config.yaml
norm_place: "pre"
positions: "learned"
parallel_block: false
init: "uniform"
init_std_qkv: 0.0259
lr: 0.00826
beta1: 0.95
decay_fraction: 0.67
final_lr_fraction: 0.1
batch_tokens: 65536
seq_len: 2048
doc_mask: true
train_tokens: 565900000
Each number is 500 + 40 x the weight over its row's rms, rounded and kept within 0 to 999. Layers, rows and columns count from 0. Numbers have three digits each. The size before them is the row's rms in percent of the matrix's.

# down: layer 7 MLP down (transposed), 2560x320, rms 0.0537, rows 324-393, columns 240-279
# up: layer 7 MLP up, 2560x320, rms 0.151, rows 325-394, columns 240-279
down324 094:523449470559499516551443517501547474511544488467542557498506507544526508510487473498464507522480465463508547530509525451
up325 099:505518454501485424588541458534531528559532485444488497479444494474578504565535508444542494477529512532532599532519538549
down325 107:509504482453436501464449493517464437505480518473480437485505458475482481546465480498484443485466505517481486457563480507
up326 122:517568548515486456569404503462510545572446529459561503494483539540410469450534450605578506469575514464469508404471524470
down326 110:476491430591455483500512500589431489464458574530526487467530524519546513517518463537483484542470594474494554454423497526
up327 101:498543546469517499521491496533506497483476468510524555524450541463556548482534541520527546514505462571528408513467483534
down327 103:550463525476500478541539449531547472509508547396545547536464544455509524497488430527464496470512606509500413479508482475
up328 113:485475481483470502487494523431518483350451555517489540387470570565501475537447584506529517501489559497549521515472531537
down328 132:511560545500504479472522520526465509491458442466544463502531446527537567553493434532430490445524522456398511517490466485
up329 093:536546512453529478514416529477523488518476506503511544458515469519459499506503535468526496463555489557558437551537571408
down329 097:414566428520502553518535510482510474514454511498507501521482511444457470559537470543581510506527523474506589545507543492
up330 088:484451548479520502513528424542484554495520446516495478464482447495467513546434499548503485534480513513472462440538420468
down330 087:483497547456449528464524479500579454530473466493484441564526535438505468527510471523512427510480513581435527512510489570
up331 101:472481496512541453477467480497563549493499560451534497489517458519543475515563480508506501501476445507518494471559587490
down331 095:422464547537509536485424486470489549481506491502402518457531516429522482576535495454489491613494543474442480503499502471
up332 093:542509483522538567458481485516434570420542485518486580475462453485467498484569557595580478465520515596517536473463490519
down332 095:503584510486398463459497426517452468543431527544503491495511434483612435427491456489502527489493528384536490504566526456
up333 097:499451468531488528460467503518488486521460477524527510419456510547525482549504442518522513533440584491503448483511532403
down333 090:509434457500474511531547525513524604476581459531469450464466527432505558575483485497546542435496506485494530520502512503
up334 097:487553511462532462447445473531550484528445568503500450513471523541479520529491457569491480509481536594482543551497528484
down334 091:482507444560463525430539497455433530494570514522492515510531525566521481468480486492474456535471520454499425558394499555
up335 096:449497546453507400462576438510506531416578460448453520473523514507525452509546502449453467447538516491555499466482530461
down335 106:507506468512456506449446495503532435563499554484513575506544615370443553488505510489445526517470468469552532526473446413
up336 127:468541462549456450512474500455538370517465427509472459509487570539453489498488528483540525521481414522493522455502518584
down336 126:538551477467483483482503463470463444432466522466534422500488479546530500515449541530522543566455485507493537527565506568
up337 096:555471506499477524477502489486538431509468467515488566461473555535546499551485459452484463523512547507542527492494547464
down337 099:492465487472541482560537557523501478476480478504471537548430476494519529424548494498515494548507487492504519410499422506
up338 095:486521434412504443530549475455478578553481591505539454572434479488492503490477515525493549469462462462479487558500430532
down338 102:534496530495556522521512448583479432480476527478496480458465469505477507498526426571497483528477597516491506478510547551
up339 098:418459459498471496534470435481482480470471497535458527408481481505477554540507501444467513517429469545521439457442481505
down339 098:567470535520464522529529478473504520579459478452581533441554489422503513512461522529438505490474510429541442466470496547
up340 097:475523524495570522592531511535542464480500485499471539440451528568394484508549499485574447537565490457516520479484474524
down340 101:504505445516571538476454485512520487495515505477538476493422479544453418618510447482544483470469476523515515598508447529
up341 104:485487491502521382487510483504512518598504501549430515487454481499534515525470461563489495460519471504526481485514484522
down341 100:509473542498467529488455539497559501519514519474519532416481428526577523488494563505506529573531497493508503534486441421
up342 095:537564519534504567495524522481495513490509502492536549524552492501525486481435566497528482528473446536504489498474489545
down342 095:452522505474499513495532458502570468498463433482511491457491534554515518464567563571482487482536528541528528426493554511
up343 110:554497439483534585562522497488490473476486496507521533487470413504482566505448531538463460499500524461493496473424476448
down343 097:530542526510557487505546521522497461527419522494505437470489497478522503582492494504493506521483509559503476497544451489
up344 104:481511476504567504523512513471556528505515544426511482471462532517531491472461380515410528570489534477512520513479481543
down344 100:482529482464518429481576526490540466500410515501497482514494493502479490493521482517496558517510501543511437433495419495
up345 097:515526481506489533495543479486529455536477538493547557451595462489542384472528441547591534505516506519478536512454487551
down345 096:494481516516486520494425465501553480578534491463501390533515513505527470425513500480569482558539480539458435558533457401
up346 096:531510466552461476511493465430492505538530468531476537500497520431483502547572528511491506516551557529501515494449480560
down346 104:493537465487563465478514475472486501479500569518519482457500523453522552505441513510487505546432515505435454498518506475
up347 098:539544473533533509500511491498531443501571516409518517458540521533481509544478532527511548475468435540535482510405476538
down347 096:469474493487445506537510529517493426472522455500521477556474463497499535496489500476444457583525499570512583500505477527
up348 100:421513488464519471445552529508517517538472513492463427523523560543459491462473530504520534503493498519513522491450458479
down348 096:502506482535496540465472449472449502484433486542469581448546500538453473532468501470501458519523489495579487484518520471
up349 099:529491453488494527423472507537582553463520538528453479546589499524488422477541476429509518488491485468514588511493476501
down349 103:498465500444514545459481528523521508503431477504511487460494563464523537506503527515509539475439428452473485504458527478
up350 092:538545481529497528562489516530513562486488537480464477483472540491560542511529525538450474518520535535535526441521526445
down350 095:519489504527498501479470500402551477549462532530476453499521467478487487476494541497529498493341471598478368533491438478
up351 102:475492480580524525468508506489461587463502514458508550484476479483478446558443484581439474494490503528499514511478550508
down351 095:543503517476493505495557510516453487449520514482486486536557521509525451551538520434489488527506495464481471523507521530
up352 099:495533456486479509492458568524467548492465520512524515481534521445533464595497483518540483555536477487497515445447517483
down352 095:459504438483556502473541530503553453446544465546481517473483541456542565490482557532456473469451499509554509498449554473
up353 097:574439447485490547536484493583471525477577424529545416497490480530507422511482499541518480450511456561482468499498542558
down353 111:406442491503539532514398557484456572477568448549467460485544557451468492541565554489538494429428540496508500487512481485
up354 093:558419555397512494489482526461485518532460479464527475515554554475460565565527483509564530553496524535504483513512560518
down354 091:561483556525448546490466526450534542492469483534520534568489534465531431470484533565548487529537591502536552543480504533
up355 113:486520495492538550450462521424459474527477472482427540518449543495492532442457522492495518575585506441550433484492514481
down355 114:522496518501484517485494534502485452486511496431497487472464488403407462546492489470433481566482461435466488468522526501
up356 092:547483494476538422559550511472473512491500534533458541496545558479483462502575483492532443550471437495518575503480431552
down356 091:525529531537462553535537531588524533532541469484520530528460414506459561516566483531495500538555533489444411535478509529
up357 080:555461436463551530541542497473491504453482447461483489506505487497492538482432467485433506549464485480542494570564455472
down357 090:521401484532500563557578580536508522540578471492447510497504550457427488534493552492515552528528461475484424458475485525
up358 100:524523513490559480530450520450482493551452498490529503498516460514461480547482545555546533468534501612511465538506548592
down358 097:499433537502564472511503457541435506545458568603467552475452569508552519456473508483490474525518500519470505547553547467
up359 096:490512514495510470501461528496497448470543482444465553487462516475454506565467471549445408494552550483503493588535547503
down359 096:513539524468468540551524461583454502553456482436522488479554560441560548520504545453545475552506545486553555478465486525
up360 099:512532469465573452560535458494564471433471437555497485532471494462477513543490509506518572509587489494477497470482451476
down360 101:507517494460557525493489548553505490481533436475446533567482507516502542502453467530523482507423541456446529548471542493
up361 094:450492538480550522430502480506581436496422498633528547449474509521432424462461514473476519501481517529480544484536497475
down361 095:521545535442576474548521510576527486519534427459441518479534448520477523510514496486503443472444450520541505487483556547
up362 110:523543493547519511492459455542499538551567443532516437508485539479517568468495531569481519400607443565500351488438529476
down362 102:464507519438516496491541578514476538456475436545518455485526440518473493554510573542522529552492515568500519497529541502
up363 098:514494494505516495496474509525469444471539439472538558498507511473499409634541468386533567520489471466516559429505551507
down363 081:521472466530569470529506495444495430560493494527521487553419560527449433487534481536530521504440496534415474474495527449
up364 101:528503498469513505503578552509530552460554483587486529470541591507433441479522475505473468465557486439479435514500517513
down364 097:443493581487500520475547455457494485484562485515477470537588541511527522491489513498509414493453520459456519523592599463
up365 102:492494434503439541485433483509478459461632475470507474510456511496519490479475547484438496492480597574528500449541440446
down365 092:452577467520537520566560517511545479556474536434529486517606535498474501534447491526517523456572462469509577559477519512
up366 104:536509528487497519539550456484445528520552479566579493442455492454497513495479507557498509470463528484603528538540551523
down366 104:473471477523509533564490483452563446470483435478531510438503420548491509537484524561502509480495543521532442395551481471
up367 092:525497521516516485550545477451521476477473501482533508518518482541469467490536577549527494437509441514519504546458520468
down367 087:453498495530475556516511504538438464591505515550470514533520518513561542508512522459495553475526591523474541536443494576
up368 103:524528516444520470472563435530478486409565494460486538495514561570513561518450505461488543401562448517558530439543507518
down368 103:465485524491549456455484564523519526614479532534447519554467464488541467485486467504494539595483515488426525489490491496
up369 098:531427509488515518411543542570469591517454485504536547537445437547454544478510501471484471429482544572417521505483538489
down369 089:519495533423541496519501476469475519516476493577541448502480545561476544484578500472480478544551488482543506452480483523
up370 111:487504443453498487535507462497502555467477535453462476494532552477424476508476507489462528564505393485479504565484494507
down370 112:555516429527487567564430469521497477513560560528625536486484514468437548543486478468452546540449468481507460444524504477
up371 088:549542521430544502516498442563497436513427565450498508500504563468466535542507468538576491505513500483532527521527521469
down371 089:508497526512517457579525521523582495502537534514479534490494550533489464449502492528569521537490541536515484503465526465
up372 101:502456431495480546525546491502556460520503497503465548537460461495522509438536470507510449428475525524495484515439523525
down372 102:385471510504443421530458513442467511452560470497537498497509575447552538509475459490542493549463555460525527541525508509
up373 096:438475511423461527397467586538515489506537489477524428488538495539476536513536455473475535522521453488474464491475496543
down373 094:477540475479539544545488518472543531517536460553498508483453508528510446512526472471537495529437489535531489497454534450
up374 105:579493538550518539569443569487411556495586503498530492480431478529512486522582442564456514460523536503463496502478455468
down374 111:401513558430479499485398513488475556476507499501589461490470450495516492473529545482536456552500499507605495459480506473
up375 102:514496469560563436438534469411517542500511473425476509537529534498522481544492471496560485478431468461500498576500425477
down375 104:532503500454602413452519488566439434518516504500545444561507450493452528540618473476474496446520509523550576494480469464
up376 091:484460442508489516463471527514526471490492473537476551571490541495470453500512500527526463561481518493497485555488489491
down376 090:532516533499508548465477502563489477493473446531430566520490507493467467488482491543569480519441449466539568550537511552
up377 105:403460547456516500498429477512517488467537504493460528472554539467476560534522513472542539484497512507554478510517460513
down377 091:560517494549543552571471528444482524501513463539517439539435523480526493572486532568462506472544449450498495469558590439
up378 106:530508546567488520515488503502465498535552502535489527562559576469468401544481552510453514489458510502557533506504554539
down378 111:468470489535484447540528502509518542471476446517496487450468522498391500528475453485533494520431487465444500499456500476
up379 108:495473496499522468592509487549526491437554517532520546513491538503480531421519533514523535513559503516519557503480512494
down379 110:557524484510516443507536483402522562503586372526500520537571488547453464529379470535543510498518505540468452462564494541
up380 102:490425538446483440438482509504472533515503515475607512544471482538448543489595554489532426411455531426437478486541510535
down380 096:464464520461447474529465558469496522420512537501508534448488497573529522531504514484489504518599531500489510465504529529
up381 089:518541502527526479520452486478470495573494521502439504442466562476520475508550485453509514529533460575440440490512518505
down381 090:486444507483574469578589531606539474477572477455564490598461461517492418466474476499507546480503495495456533432511487501
up382 099:477515494498556579498478453529514489579510465525502468429479514480461522477494477516548493494401499435449499551488473517
down382 094:511481473486574484478440488460473588508507468494469504532504515523534478510523502583457458463474467545483485451556543420
up383 102:547532519438443473430508490506510476531441432443523494587445440503500484575477546526426523559448519523558481470480505571
down383 092:486537466512526502520530496552544593486478495479443465540470521520476460520530529459544447512478491553441484491447530464
up384 104:525487488488509545466476500492521445492459521530490544562476504426531531546504478559542479454542516515479565468498507563
down384 115:531505424558474530496518550507525520425528463497570494414539565499465494518499510538600433557495550486479530578484441504
up385 114:441497488458518502489479457493548549499443456498544537413471472558451475533513509521555536522479569469477490504548517422
down385 116:510594529497537511454476538561478511542515549539518446515498442482513513493491511487542498486432498515460525438497453440
up386 095:448530472512483525485520541505428464473462481434509474429495443490550458502501536494432550438521503454570475503540508475
down386 092:462559456469594474486552423487452462517613475535461499460416514506545566413498436587512502443546469494524442442542444458
up387 082:456456506556457534508546443558610569500552609399459486525465515396478478497590488551530498514524533520476586475485410477
down387 089:415527514578503469512457546472493540482531431541550560493483492498526552515452451538492485496504547465526471543493495504
up388 100:547470518555501508559476482461509474452548484506513482495543511505479479478498552512500563487508469477457524545542536471
down388 099:534503483490580522434453440487531453514501531464489460479514545559451521533419511511525500504509511509470541453523485455
up389 108:505491493459464518541444518478481494483491507567500571485484508538468548550442521512499471548508437548574539496496469486
down389 099:557502383558492443529551500534535564564438517540451493506523475449531462491512472465510518499552475560507519556414486554
up390 086:460464496459518531547581548432543443494559549397402421530422498521450505602491541563500524490507563530523495471493570503
down390 089:442482586533459520440525429480464476514444550536485488501484506403562541412522468524576532465501470464480497538456517543
up391 098:534556494455468492509487597494485506431484526513497543505517551586405460477490563517510515469547538562468484460453406495
down391 101:529508477492523442433478437481468498489578512530437546527514516481462548490502486465511524526472444522572547571535594484
up392 091:524500474475432527434470492495529471554412549535429508505459576577586514498520523531482513437447476560544472515527491482
down392 094:539444445451490539516471531500496440524543502535551457517567582494454528578487517535511533495470560493499553502521564510
up393 112:560480529479541483498533483451489516494519536473526535523505548526512540531485541489444538467420517581534468456497475480
down393 108:500493469521431582466506541536504539506540503528551490524536420506498462456491459509568488504557596489385423501506539482
up394 102:495455464482517480479416496497535477501365534487504541488533506357508473450499482505488483477447541450522467498516506489